Weights of a small transformer language model: 21 layers, 998M tokens.
Each number is 128 + 32 x the weight over the matrix's rms, rounded and kept within 0 to 255. Layers, rows and columns count from 0. Numbers have three digits each.

# layer 5 MLP down (transposed), 640x320, rms 0.0423, rows 500-571, columns 192-255
151144173154165138159082131167125180074080176065158136128147121164073093172158093130154115081185095131092141058127123082188139123083157163037133054138129135118118116104137168090081122168180165
169090105092110088066073102104213147218134100177109127166160153125146109154119142144080143105181171182134108168139143155133168099117148192121145161139120146071137136117072085168126110188071084
134095072116118118154088176095120138192120124164191148195097134114108156091115139148176158132126146081120141112146077044127110174166082191098131093121138125071175146155124079093109143146143145
130085054136108094134101123125157127107075196140115131110128107111138102135088142134139142113149177102125144077156135137145098118091146130079133111116103125091108143122109099163174089110147114
083165119100183097157085173097132154175079159129149174138113157096108128113100113138163141074172122135186140119184140115149127177068105120114132060136156150126133180177122122158157090162114072
170150108180166166091104165131138112140146110143140091155114205096128199203103162105104106147162098111090138133095076080107131056167141123072168156068137101191143121087091102054112140076144049
102133141078128103068175121091067138129116158144123108162135131174121103119060113120119114121139056184121114116101136074159078164170098176163107109080110174122175107138177120126105108111120128
146072129086116099119149117157160140173098155148129169084120180103129171135090109169127142092104101164104103176149093100114101129135141157083117103126185152172136144148166068064159112141124139
141132163067143117077105134097111139168105159156161145142125184157107165107146133127151129132124094134143134100189156166202125118150129151174151089138114099121108143108120117063106141124094095
149135125149116102104152101142162138144129134130078146127118102152117162152173127079152117128132125131110121123187100152140037165138089157140133172137166104163121096090139113070149105138065159
136147092091117129152130102152114169104101145141112151104101098138100110145114090094139136125132143133140148143153119192135167151121140116093182185136143101110174125111099123125114137149174150
150116168081129165186131112085125090144103104113121151138100128158171162130080188147069121157078147150163148155138062160131158138132172145148113120163158182189103145139155139160126124074143112
152132100123102124094134170107176143096140125094155097090136129165146155143158153116188162099136126115149137190142184091129122110136110140206137092116100152152119083102110118100087173146116166
126076146140186159096155148216112150073088133130189096118152153178104122131096119126109117127107141160093134087131120152121136192133143168134165126119086134121129173131158091106114071078068210
121102120152121137128074098182178117143138100159115133129106154107099092084056144136133161182123182141160180093097158092108140141143140133134106149119086120138091169094065139097093131095141162
038104138129109096161128117086151089123150123133130097148112177157177162142116186107154118115108151082068124063047137110145107163145116139109145158139145166175174162130135112125124124125190159
092120124084127201159153163161127127134113086070095125066153092190146138119126169159153133121153191097111147123158102138123146109164127099097157147160126147179145106170142072150093040142150125
140108139096106156165104139165176079157179144134196128131145188110168084125105160163069147091126180125178167109148112141097108159156081114145132146111131165111150114130139180131119150137121098
147182138131123109101140175131120111097155098160144177151135135085040121158155145100117199167113101057129146179085104127102121113152142135059096119216062131120148165145144089139166110168123101
088109172110136102150128158178156156104140141056168124155105108115128126176189096156144127194077075144105165119098077147161086117126104137148151109113113198177118179163140096127087140143086153
105176162135120144163157095137143133090103108110161099120077073155116126125180133150141142145110115127110097209125163123133140161149160075106100100151100124123149165130146151153138143153095114
164149138115083145127108153134138088069133103122122066089123148154139101136172113149128093148109223107104144110108180137144097119117170115181105147177131118153149167117085162176153136146110175
110112120135109164127095139160110102114140125193146133128111152112141075124123162145150181096095149101092098163121146163149086096176093125133145130217009144113054080133123146134190128104121166
121108113137184119148125143117166106098128154127154117084188128097137119121142114117152042078138182100135120102116182171068060124142105142112143073136126120152177127172165147091156126067135112
070181081111103112034070124176117067153138139122105188164182134084076135094147130151100123171099157123157165094085152166146120060112143078126106170158138133151120061101173154190124117070111073
129100109089104083212110129203086086146168144075106149118120140081121113098183133103105126126119113131116143132162154105135112188098189139088130174133125148146134214174116178157140087152109135
085122068089143105114137160112164134121128103172112185100145107094194082165136142136155090122135063158144148178190069139097102126148125130105136156090083095109079132145059114142090145161080098
102164061077130152147185168173090106116143094216108082111173117087163068204095131136155121117121092088198124131128094058074083122154117149168104129199120164120087111151100108170126120131109164
172137148055153161112145098130150093131085128170076122087147090098138143151125154104172100139185161180072148128105178193087153117066142120063106167151148089200122127094128186134078138139123065
136113129157171149118096134152132124132103145214069113146133145146113095164110165103080096092126243114130103108206152167111105100097143175086165110179131098089077151143138154195127134116128154
120126114097142082158132120118148157177086129125173141095121123126072106114078133199123127125162147156117126178072099097126159104153081187169128155084128103145127162147106163128136152122123109
147093179155146089128148083184084164184108157097139104129067168166123106080106092164125127157119082169130082103142092147147156091208115105116142139168089037119093100111102079132042116164161102
182189100155113091156147123124107153136116100098113121129167135104183135169122190161119108110127191111127156150124107165124195046158070125096086119142163145151145126163134160097151107155118154
113194160123139125180169054111125158060145064076081163098105093119164162139094093077161105151082146125094108135116076133134135055095124086076109106126175090165090149105199150148147087094108066
144119082135165179136209165122085109155112097122116154125148097159162155186093145103087089126132106164115108149176142122163124129148137105213137128169097141153137119137148163143083107103157120
086162108161090123159105110159121115132129151107145156103111141086129154155104144101116104106118066086217099087119146119148171152140129127126117151166143138185169098142134127099128049102199120
147113131200055094149161120129159092092116163183114101111100165151144115111169149167189131158088050150123056084122162090104165167084128148086132098156127111083149124100135171101107123105095089
146112134127127101099076134140077124119119178123129144111185098127100097151114137139140125142111100152136183145073171152101115178136087076065096116151154126108047128074166085085109099123138095
072133109130137122153127152185117234127188122126148070170102115158124118157127091120064118135154145176104121119156195114174081096146137097110170166091121133143136103160174138104119194130170134
163137107099160124183074088101150132142134127113143111160131159114087169167107113137152210124116186174143170149155071109119142148107113126110117165173102140130128150071105155118117132144081148
136148153150094093120163088099153139164132149155095096091150102069178162132156120180086162107087091121159135106107065118106141155100154144170166147111102156068132120140150089124154160101158124
108179186101182065148120128128054140133118141103134141153110135146123136122075150092183167071053093093139115116149187153116180086140072104145121129179125192163143121108153136127099097096157091
170122182123140101060163106111176122157145163153096103106063132119140137104166115131136124114116162125158092155135086107089128171166132094131141122131113114138141126079094123197170145147123178
154130169072152116105124165114123101150099074084129137139188139097078140158087101079149093127099173160124059094158149165091159158132120116134070143126066158116109123097134098085058191160106101
158122130133131130163154095151107088127139080118154152129153129094147186175140176162122140103175163142131166076114086069104148120112137113157110177110117117138130037161109072123111107127163104
077147156133162102143108163103158114178125149118146066178178159105117114149118118093118138148126111121142150145113153141073112157223114121101116125127122073109160186097139164145120158139112149
138153152109106095176110121177126163096147119103171121145141077134154122108162104145121174109128098091226212121143126225108122039081130097114172177122107111052164132165168083053198115090117173
193136154060082087119063109160126121234161126130089072160124101123086151095126151106161109119087106140235077126144127131126123131134099151121116130164165126149121117121141162176181142096130132
201133115145118142109116126120111084147130184097147117152096164216164187143158136189179160130048120089154101135126145102145214152177165141155087115115157135110108153106116133211119122151117111
161162146114108133115163109120119137154124160102108136053096144133122104119129138063129168158123123160139130060095122136110133144123157081150091081120088111104100135097123149140187105169147098
124104122075108169116148126118123123131126159118167138152104154145134139139087148157147112109149139150159155114098157188140122211119100197133086117100087138153113166168112144100118138142174146
109196124114138168144146095196127137140117071082094109217083165092130101110118140097114133134137076098118159109090054120096102094140202099106102137174143136143126120098151168219122120161177153
125070139103158148113123096158074099176111114171083164051140138146089138135096104098128133117112162150107120126209155106092165118143164160111048112178152082102142101076145125106133186142146121
138125166128146080124119136070087094121131124134144144131134138081045131114188157150187108122082144078095102140145180094129082163184107171070088142164185139117121157147127082057110132119099157
162181119099100104177123160181117179129136140162159180086118095171094165121120106120137143079166136080145154188178156105123094119168143177154097081158123157120111105138165078142127157171121099
188083101161177142105068072145128132079083181173155132128144133155167110164138138160113110168117078110120118173152095118137106136173078153157106134171114173166095131153139113142154099140114190
153126147106168096124058154207090192121064145058119148143100137079139118104087171133087163150126130175096133143144128155106111113082108113214081108169107136068156081113131137087177075095184093
143132128103152085137142143114122136091160137122108164142174168168121129112123143122136127092126127187128087146115098113131126183175109117103124110111108136176120085109168136148168133151124142
117158123061092149130105126144112142140173137142128168086116135133111077134107084090096164088113152119096159102120093100141179120096136112110133175102147129147189116116204123146152172135076101
125110151153131083124114134157104159112107084146086128135166096090180133135138109148096150145143112180180123157101095148102079106186137119095151140115115210125093146128139131105145127104140132
101103083171108154114093135163098111139102114111129113136101169109135145151123166156190163127154128110154120135148146063120122103136103159168115174208097113183136163113110137073136186159117146
118100107171132197127158113126121138149076151096130151154164076206179165171100071108128115150167123154106159111149183102116081102153128089127128113102101135148105154073120157158117091122137055
146226176112091096125130129121144081103130105139143165143137096132139124145129155178115082137125168087119127098167140129132161157077099132127123108041092132120169118109182143077198127107072144
141159114108126134145141160115124098112068072081176157122141137159198094127103180125142077052130129108114093114119177145074120086167104132109121125119176117131125113130185171217103112153115085
185077120103095080129140115077085141140105152125121096103173049122156134145193177118182182152119119150094130104155074124074091186133112090171131108118114134116083171093078160146129141089155084
067147066146122151101140151099117156087084139138140141109106119138190181075186126155162104170133078131148153059123123067154154131105150148172069168144151070124146159136114091111127090111105111
075099127115145115086104104175102137141127154124136091160141167106128136159139113170122085101137087132123126115137158172169106147106108051164065205133132124099144217119144093164138139144120153
103121128166109106148120111152109130192089110129116108130144108071146162151164090140111085167116105115127129110118141129131123129122149157153144163108136144118153123166124126127121092075109117
174083091086174118124170133122079109130158102089103173093178070112111130118117127142111126123139135180151103129088092119069140113090062139090139192170099166086174156147136066134167116149153109
045175099111079174134127091120138205133102105120113106085105143104099128197154134082142142143122147140134170158164136152144076089126115082128193122122135136157123119125187203099101155129143159
154178086050109043107102073100150150141113101175099186118127185072105087080173139133114108092172124128164176141071120145153092152138132178105123136129122102128152118125188115132116124069145082
137157138119135159125112108105191192056124151175140151170120094138098072087097175197190101148128100185153129159120183164109148124174097102117123105118111069107176135166189130137145090161151078
# layer 5 MLP gate, 640x320, rms 0.135, rows 501-571, columns 192-255
114148130145189160171165162135113125066075178127119124070149109131116127133093102147212145153086103155195171102137133170067089136127151099120084094082101144173098119126156168072143100094130106
134131125183155138143076117129113135134107170180168164163109133136113141133122130120219134128169067113133121113156090113114160166114129116119094077118111131128098130204119082159128105226084117
145134127102105160083154115142110109135172103132129101112128122126161137129157112093144148136044119112138113162069124131126135123173133133139118187144124126104142127148174181181139166117105081
135118145076135130156143116094194137073097101076143161103179150145092159123126173173096135095128074151157154170123172094129143160107137098134106132119160083145118141079143084136130180105127157
115159124146166125057142124088167149101134106112135121155118122187109112148080120111144156126164164149122095129095117120126132147142161152073143090190143161105132143133168190123155175133149099
089166123128110104115137136065125161103184152127169154127090159139168140145119064110083085131163095066128115141150109061097106120123129155169060161107141122104188151163154127169176115144160145
106115127103142170177089121102119086146128125132132096139130124084124089093141165122142129133130163167152098082127165151143121080102112058141118104137057147156130104099088136174145175156132029
126125125043160110106164138138086123130161194104128111143099165131122135106094118104152144068063130085185113109128139152143095155118070099112096132141119129124120141191130130153162118144178060
157107084110117115128166153125168143154091080167117161136102141179043150121107129127162104095132161134175088125098120185072142107136097121088208098128149123116159117167102110102119141101116142
167133080120157117098157155101148142154143108102130135113172089158167145152098110138191156082132099139203082103096151103181102107117155140142096168097149170114120133172151083146099088060189118
137116094115146058090093126115147115135091174159141131156156170103113109149152105138121150107171118159111083169099141136077097116104103201069142179150108129069116097112133114091100175121126164
187129108106100093113158143188109114070126080130149160140094149163196105105117127172160136060126100124111056109147147111081152146114137100125127095145119124163144114149143156123132116160118078
197163148116140178115153175150187139113141080180115180198190130104121130187148124100152162104085088161127113064112148113197165193118119181152084072121150155096131150080135175133132103150126063
175147105140093119111094178077123194162159150094098117117105103094077129110079150095149139117126083105133170172170139169142138082128125108124151079074132147117066166137172118085138135155095189
190176199069114133124119162150146133076131156134101128129154143139071118080130093104108155129074129127111106111124121137119089141149110088088062120149204136129101060120140115113083171125117108
109130118115068083168128119115142172190159106138138103083133081148178079108165193123129158122199132233110096130102122203105132127170157144113190071101076171091131136136128117109069177086144184
141189133180087132123136204127155168110125169122098137100137078073146094096177147189160136083136139145161169155126182117089125140122136109145115081138073094101154137087087124056171081125044067
142123142204128150131129146150170127172094150134133125168103122155114128097088153110112103127095149112159194133161183176113129167160186076152089109132140095125055165110154137122065232134172102
147077113128126189104151173088106123144161092194100119158150141160118179109091104118144139124125134120132164145090139136156148159136170117187088103125128133128076137102153163089134169115147137
159158105064151127095129085106118144139175098096064104141175157131094130160145094134149144097192111184162132128130113120131163065129172170153137170073151125065065130123101121106151097090129166
165128089146112161137168113102111128086137092181171102067135155203111100074101129107177040154137173106052138075122136149134057063104165196131116139110132055153156136137123133084161139161108123
107081084109104095174062132125116178152126111106100155167087139132159142150120139124143104125110189192160109102152058163143096133102132142113081135179121129094134101098079173143077076121101144
154124147130133179094050173123143147173166133141120125104077148131123118159092141066041123159111122057112146167134208109102186118134114087124071169099042119111124184126117094150072175166129102
132085134091155079114123196153128131152084106179122117079120158132107084110137164137153163073152077164129100074127125115126163117112187151109163155170102130159171179167147068105112161168230133
124108176131171155059107158134103128131118094081136129127074108101134127111153083162153141085121153114134093136093118118099127110161173071078125143176112158155160062138099106101106160154129177
103135168117136207168109171120106114182105153103139113079189110121150060147137059147130079146081160193085140180078150086115127127087128132110103067120113114150122123073136142092138128140117129
104095181053066046101168141103209085155194115164085194103168137113108151125106162124114143072153125160151137129127146142156082154156098134114084136118148109083119133116086107115142124109145132
130174124114157144168105134141093122164059116132186147127104139166148126179122118087094115090105128144192155121144151164121109105186178090120150167127102084153118126123123143096142134098116155
137139144094132120134106129110148100166112067079148091159130170149133118083143120118212125193151130133165161142079129137131145127149135109194089075086113117124126081072141111107134166119141109
172184143124113184108155175170110132119162189204102118143132109148115104109112108164179120133149142124145173074163095112112151106085174104116073162137097170050107162117135144126178109118174092
121098082160195184078164128132189171119130116104092119126139168202137119129096115144151183116136097102145106090176129130094070137186125070121105124124148136134126081086088164122039208152109063
116148150064170145074161100147085124157131111151158158170125173174124118187102074134145139104172215203140121193162102116120097087157200120127070125161152109214072100101167130143130056078147151
127141136096141134131160107126057149084112121137155102096130082131148116154123120095147142144069110109098120129131153109146149078179127157079175111159162131139129166157189161123090175155125128
109026092130044086081154121155178112135165095189116096148176128116129142120128105140137127110136172145200152160132126121104139109108148129088077144182186097129113214057113109092139160124150042
204177114111161189091105171083134169090147111175155109121099125168061108123171101194156165135133153133110088153152083097107097144142119144101169105140121118071079122086164128188142178088137090
157124192105068109105129161117103147145116170109160183115137166134086056172053129151127124131119094122094101119126105197139102122135154152157141122116099169117129100166163132171114148116102116
183095159119142110156121066111164090127094112186102106110159142094129085144161143186096137125127093098134137174189111113163152186124139125155097064134166084143183114127111094161124143116130186
143183105172142096158152147123120133092198090112070108178115139157099072086077152101160129067133143086091121164124090141143150183107124170099103143138123129089113127093098098130179164124115154
096174086107108110140148148111132113076136198085120177155098117183058160117164123124109140102124087144129067101072100215147122147139140143110191103057138160141124211116117108218152175086122069
171154132124167106095103106126142140111089090164158145145103143139100104155149156101130084150122127123089109121130188113119122091111147042126111136162137049116192143139133134121111136160095148
148115096087104124163124160141141101091078120136132146171176073108085147194152096134086136132081169169138148088133141152101118140131147112082143077130142100098056116145118099176084132206090140
109109153113167184162112133125104145057158147112082210112127114113163113145161094132087144040115105166138129129142084182093125133077116119138105153084158153122165101126140075128093106143138140
124103114122138146146113134109077190130135068128076112139137139166152118138107096114102092134126125071155063144160180093182120069132099143166158196131159126100135141087093133128144179160199185
081155120084142078090142109151038173157129164100173150172174160095140137078137110032141169124151140107096100160118099106087147130178153175127137125116125163158153173090112186171089132133170125
154122154125137150126135086105163078117148111164168156190238154140109167108126112076089124105191111109164179117079131138090142081125141091175099101141117062121162161041142120074151121068111105
123158084159100155144133106120147086120167056178089129092136151186169065094098095082052161122091087149104174146073069110112153125062107101108076147116090124138145135133158130209107077106148081
125101151107098095125154097147129139073093098132081103145070114121145131190165139155118171132077181127158150068109143114107162121092158120097138132134060145142167083160141130097078098082129097
103164126146119088077124140084147162110118120148155137176108107090143106168113122079149116108173173128144114167101183134068108189151125102093158126072117134118149089097102139125123098105108092
129125138134080154149100131081165136083142182095098141144119118130116178204079079120051141130157103131055140140130129187137106100101151136152116155167100092058123115120084141116084071143174126
133140102189075105101175115111172143159110124162140176042097137161139142120163137132144128135109075140180104138188111114113073108162145082106098164142129198139121140137146133124137171160146142
097121046141074128065150071121097149127095176153164149159137159195073166094133150107077162142152153119163153120119129065068178147106186108213118171181126149087163144089120202174121124203095141
107130188157098154136131120149139134123137133117142117156120141200087102107149144147168128098125124128121139177095143133186166076093122115169168113123125114127169166139180121129124123144123191
161150156118104138139145078140195081089074102142105140142061164157088097167146131178122100144130138056126129123088092111138119165184162128111122112076152117174113167146180094135145072132122150
109116200126141161130160110160129131152117162115091130172107056124107151117119082205153171113115083123131112147093150092172119141153104171162100157122171106149149069130120171137109108127098100
184138173148192078091102138066099118119125110172113156102101099088124162131149108094152131233147163096175136113157217165099044020070113123128139200121124117098218157197084082189097091129097135
143106112096089125110108196111086173154168140159117117147089109131153140159150180101146103169072184165124122134112097196125120124140157079143111128143131116130087103117105194171161098110106164
171112134118126138073116150174130091148136111133128110122099125129132118181073158094110156108135129148126124103155139177077133126146091174087095158111130112054120125121098128105191165114085138
162114150145155084151170149092156170137129156120165127113126105113170095166104121155143090161131137163163114131132192102121126141134141111148161177130149107123151141134146085091128106121136088
143142109044087038051119159118094117156136191106173155122153108087188113091123099158075128146096141080119102181057126127132116138132166122181125151120166143156085104158135131143129202134100170
167072089145147125075086125116141109157122101121116159164075175138091120161131099162130163086127102132118161216145152147117109163139155110153080191157058105201161149136093133154147188193189147
142107169185183124186118103093123092066109121134092207154141112070116165107156097139109171086095170112081138103164154164143166124127151119149154083116111137115158133152115143093157089132165110
181136154121101127081105159101169169058165179081122108127148084057104059086124073139123135157118138190126074168096158186114130098155121126170077152099145081116089136096123127120108109136123140
151139051138108116157117121087111152101115142118155091156114100069134119103088126187091124153189180117153088121126193081094103135188105157146139054147089177094137043148125064163196149129122123
091129138123146100078142121158210125165165150127147089139128187166114136129089138135128124057178126119129127149118122099134186097080164146137125124122179097131134162102169128101099130126105089
157145073084159149105061105138122167110115119209150138123155164184165144121102096096120084118114152173112085152157164121080149096143147111123171121126096093084102150126126112113110146088080124
083079151112149117117145074165101113086105127113115162112123218128163101119139139159123119093127195120106150148148120143094110104141154104160155136144138183160131164081133167118188155170195145
113126172105131078100112175163139144168111116135146144065077078101160118174106140113133097105134169116125093151127106126122098103138094131113102129150149137159107180096102114095133199071166098
168150113138167130122100097139059136199118112117107174206110102127121121119127195084154126148110100120159130148158163192119152054111194112134141072163112097107167172132099149125125151067141123
134125106136095123148163126112090132208088190087102110113158114110144165186150136077102164127124181161161112197119115183121079093158074077166216160104144147139123152122140172175057149147113123
126137070133113114156100127134138161139154137097177194137122148098126150141074123156108119167152162144112137123144157240142117040114175164137113145110148149115145158131144172132157120197121115
081115181090174200147128081074085139166167126174177089136152120127170075133090096096081083150156082135094085190104114112115156140128151132192141165114126156097099118164172084076121147128092120
# layer 5 MLP up, 640x320, rms 0.135, rows 501-571, columns 192-255
168149117185132149143167152145094117101132165114093111167152064105114106118116098089114100132147098071124184080125118115177114132109169134134167057107116154121124114200089207092118091097164172
063101120151113113144107157075109154181081142089132101075154140124128157112145124087184178122142115127081134097147157158105144152127142149108121100133160132106153136184110185125135111130121154
164094076212101174132102101059102110131067138122153075127121189106140137148120133125128151125129173136095086127128167109117187107136162190111066146117083115143098150072092124153145132161124174
126143117132148117116161137134143112149153143120130139096094142139129119169196139105175122101168134180105161135113109092175170173120109113149105154148125123020155094102151181140108083070217097
123147145139180159093132123119091066109157117117167121158084148091097231164130145057113160084142172131087139112164136107140157172128156180119170133113117115165138132125139110133127146163190144
164197114109092079125131112119125164113142092184160120161115149164123162126156192116127140181157125108184128112105123121117151161178139134193123120099161105136136063149162047111067106128107108
098053148131140133134120171150115167179098133151069140108087145143135125176146140126089167175106108162131154162169118094100156127128177201092093115110135155095187181109140097106147116120127124
107121089083157075122113142129125071164177141129152157099081108096106103109151098136147166109140156180162129134173149139148147118129179139140170128162119111046157131104109179061107127154134104
162151095120124088124137109138160112148153093139091135180123153135119188146114125096163132116095132189123160118193107142158120103114150098177089145148113107143099148104136152092146187100074164
117132104110155165124134112128118140079127156144147134090134097101121130138152120070110121170186184062110146081095154109163132186150159072131150087133136123133114096157081124151124126135122116
050138115099133142131143028157085124145145100150127076103164130112123106089142108065080098127097107153168136144146094090201118137094151164160153094060157069175128135115166112145163097096093147
126076152084123168130151167093125089101126077103141111086118129129130162104113166148148102071104128118203137168143118103152144106155034093104140128126138131106152154109062136149124127164083117
095174083115150153146121139114101120113143140166136125134174183194170108120087168157142140153180134175109124154087120088137189110092135128162167141092156099078135162104124034108085064117226106
166119141131124165117107120124123135085145163076127165175095104177143167146180047149188191082171116069166104108132142116075123189068090100008129101073165193140088075187140162129110154103120120
123125119155119105164066180078103151112143135081097116162119131177120153133181143129113159050116165067120209150096107114162048118120156139121144144142111179126132120117164108137129111110099090
091086097117153114104169089109103097153113106121101116082142121165139198128155150116124146131139128105151130082137145114144045145169135192200104151134115098152090099029101121183139142107089141
162133153123112203109085082134159078136082104088164127012130106132128112121113144157095084178128185071120086128115077178106123129080153162111131106134133128066118088127195143089104116124156137
085170116184085179142128144129113117095141095084097147153127185132183086151137105136131134145168160144114102124126132161117089114139162195128167104104122159174187097105187077099151104140105108
154118182153119120151152109178169122160124162114196123146087156162054165139140097142098155162175156032142184099067120193167138093130072099131157105132128172139120158109071096118138171086122068
078117124170098125147114115118158125127120074103127116067107131180169090158144123157099121139112104140116080173106101105142117132109157081142129119171079145085134177128116144155162123175101094
165131116075136123114122117136146078102152104122102109136112153159185139133204157105159148134112119145138048083195131137170069118156147053171139132136124164147169059161105136156198138100110149
089129091096178136139168151081170072173108109073087134115150148133127172113110091106122159168166087092159148154130081124129182135134098147129099157063190117177156144095140094147155101136101110
146095103147051154156125177078128138143093172074190127154135106119149188133143130117156072111165158147207053099141138088150134152206082114151120138123138106086159145140094174151170106133095088
095131153148112150156036120111123099142170169156096140127121095133163120136104195145049100116090114117201202098104149176105142121081139066175155082134117094107154095075134119122105061114135098
060173114102123107094164114152053197177141139082103179143166131137064080140145138074167139165139102175114066120125139097130127150101135124124103126144129168192110204127116194114196102114182185
138079140104177141094120117144109128116182150128189096130162108173152112155130168121136124093128127123108160170104097159111122154144117164171093149131129115080097154135103181140083139127161119
143121149113144168110133106128132151099105112064169138138180096115032107132128161176146128085067123093140104134152110131116140081131125066116149108095111109166085121109122164137135130108120167
135121172056180147135116056081176128121168117175114130158186113063137136089121107111131139131130122133125118139099176139105133150090135136129102064151145153105108176065096108098140161127155093
120145147130149085115114139085182137128178127088102080147086100160162118115147155093149102121101184087165160122171118114131121195131121161124161126090079141119088140176135129140116049139089121
103119174111183071128188161089123165129088118159132118135080148116136172164174158168088103070118089134113093147096070110074132157119087102151159165113192108130075103119076127187159124194122132
170158145127081143141131133144119225085062099125076087174191123175158101144140130135146097119113087172148134158074120153096129155061075154099154141093130120148096117126161144119109143056080120
120102087164153158134093079159119083138157116117107132146175099074115147099159154130178178099066124115114085148174110088110112049114130114128100119152075148139117129096107083166123120135116171
161168134108124056141183145157084101147126091095196164145098149118171142070087129114157137084086129136129113105173106152168133128049122165124147176100147160144149101184105155142069117120190135
105154182106242096151108209128047064126134204131153169104124080138120118108176178111149092101116068137154126201155134105091115105120191074102154094142151132145077138130112178108097117128097134
090108139151109108123125086128096092100100118116162175100140215124120144086086152111112131137104067131150087118137123127097151141134171117127110124145104116165161106127131152122124135151107146
156056159095106187127106129138080205124137158145149140144174133141101070066121166172134176140127096117126087130166110114174132112134114150108116169075149162118134095222168105130114134145134152
095197120147167047052097137137146132114120144118161141108098180138134132116158159096143162140132123140092049111145157058114091083124144144153134122106073153092155131135138152159159167053081132
055105144131176173191119149094154111109173130176153172116137064107132169161116128140145088092152084126142148125119147045097126145113100109184113138117136125158144123110076140148137116141140166
156083172147151151173149105161119120122144154189136136152140102125197150112137137078119160171134110141122139197140136118179113133113111174168120085174082134093120074141145128078103131160160202
155146136118123170114132098132142148083131146201152099127178100153150116134076172114122182147120060208123178136168101146130157140134177119111158101113155120056143147149152135111136117150159140
138135118107097081142160110162135112076097163098148128108121098108142121192120083098082095125103150052161168108121147155121196114142163115140105081139075149109097185147165163145090116129111137
111085149103123161103150147144102096095146084161134156155132109051112088140129145156146117072157087149116163105128133141093109150156170159094098132109113181078131134159155180064116180125128137
141073102143133132126118156193163116106149112097137151176103076220078183159092106187135133127100145110065124168139099132139147159116092134159142148076127140125175132101194144154081086134148121
105100143150144153114120174094103065095079176132126120156109088184147135164121109069145072140182141124103163136109108101195112160184152124121105123095158131141142116127065156157126125143086116
047122117114139054140103093132132141118143210098144093131111163078108147174122135137158204149122145121088164196128151108110167084200167076092105153166143142085108115175180121148092091162126132
092121078138183148102093142180127120113120126128076124094130117172090204133120072181125107129167088115099115102121100122099147166079072133154168104134154095175188141101115122161115161170118159
180089138058160128106120105175101147160153135132108174186104086107062117142110126128133160158142129109160155146185114090112111176157060148133123134134111130131176116197170146170155161110165089
142148130199132097118118126119087118079148167079198069122151160108176154115155153158137163143161151099104102103172115098141181069133199113173095133118128135172104133133119158139065100165117093
136093091157168101112117142122173135133124209150229143101103082103162098153103122186156155127173154158110086183105160153129140202127125160197178116134167151131173180055134142150096108156148113
095081115070084114081119146196130094150123088079151146096153152087124173050169087105122141088121070154107112123126113146093156131154144125091096146157142112169101140196188109111109108128130088
102165099185170142154147068177120159128101146160120108091136130120082105114162113119080137137079087127100107160097084083085164119152177163165124169158125133131115132132114118159163111174041127
140173132077137156133112114136116112080092125132144110117106197126151118175175141122115101142156169128074112167156152132116102180121113092116110085131068155130098147116112144155114094104121189
096133219133171079139114072145134104175111110147134131160157146115155155122137119140126088153144127112076105130147159143123124134121132187131037162086120132077083087085161114131094132135091158
128182108160115111166060160153120128123129152164115115141162171134119152152121194128094089098143184130121094199141157133191156143147138132143139091088079154102120132132175121163199187122093148
099080109138184082087096101128183084122160163169192065121164109145204117147134138114121148167150144159125156108173180073109104144124139061200146103108182066148098088140115109129146090169129098
077155158178102115160178155165161141146152136099105110144159103141143116152120145063146121192211147122167141141154126108125132145155101102107126182141081095156099101175086130152148113124121148
129062153129094139105181140052164108037146145197174105152168121101138137067097121139110100171143126176137111122110096156101146073172171107183130095090107133187082104169122154163083127177167121
101175138109071173171159149149157148103114101103139169095115166132106174129088172141102139103130157147155138113164107117104097136140193124112118097120129143112076089080154137218111200153122128
152098143099138126166101100072060089130152125211123107192085166109162092146071218141142113138067101097127118085113136112137085112123106117163139179193090142133129135181146063170112139145140103
096111132140160107098102101187104091119085153077176166173100109164109137143171136156169150126176117131128117125147114084130105099123155137121148134126125117140113091096173191115115184164149117
154070144127099123113121134142152145098130094169181164117117129212150088146128144125165093104098180152188095152130131165115095108153119099147069099141151105130097111151091125188120146132081143
133144112164111142181149177133133150139151139180151109051146107159099227190157097070152164030190131123163086101184154122117123149098097146163114140087148164107136068110082131102148163118123140
134160099226155117147115157051119111127077091162097165149164116145121113070130142097145163154137145149145085142139186058096109053116141154063097126187147160155124185150133153078088091062128099
111142132104176172075139120129107126096176104088136099111120154166141166086142154074091105117091126104089150190165113119175209100127119118172124067134159128135150110123151120130120134134048093
107095140166139161106097135110126179155122127152098080147158119179161192104144095120101056110146092111152145080155118072136163130091139095091084146104119099086121124154116119124109187085101121
103044142117089111124158148106158109119148154122122174108095194118143125104120119158108121051113119110141136126134079089097147146114099180103109121142173132177123126108091164077161170157111124
085130155146082151188151128138133122080099127145139145151162096130084157142147096177076128057122094032143165166137138095098135156153103143114159149114146121126135131126072109101137113135169123
067102161107144119070099134118098171037162116099092104103095149153124142074103121196108117124145128067203119116090138134063142118131084171132103168128119161100122140164166126134108142149140135
082216115118159146137157167139130125125168139130112152158158127184066167139140093179154093161128073155123135114157166208114130154102139124081110076155076105153138112094093137109167122094130073
138181113106185136144111133121115137117130117140178091103090192099157124118074129105192123064180090108128093189079112092177160131060153115147123130131150141062063129140085123121186177098156120
132148063145099146135152163104147147158135109097115094093129150096122119158131149140144094185100124148155168151185143121093078181128089112082143131118175085110137083155152202116108165121102110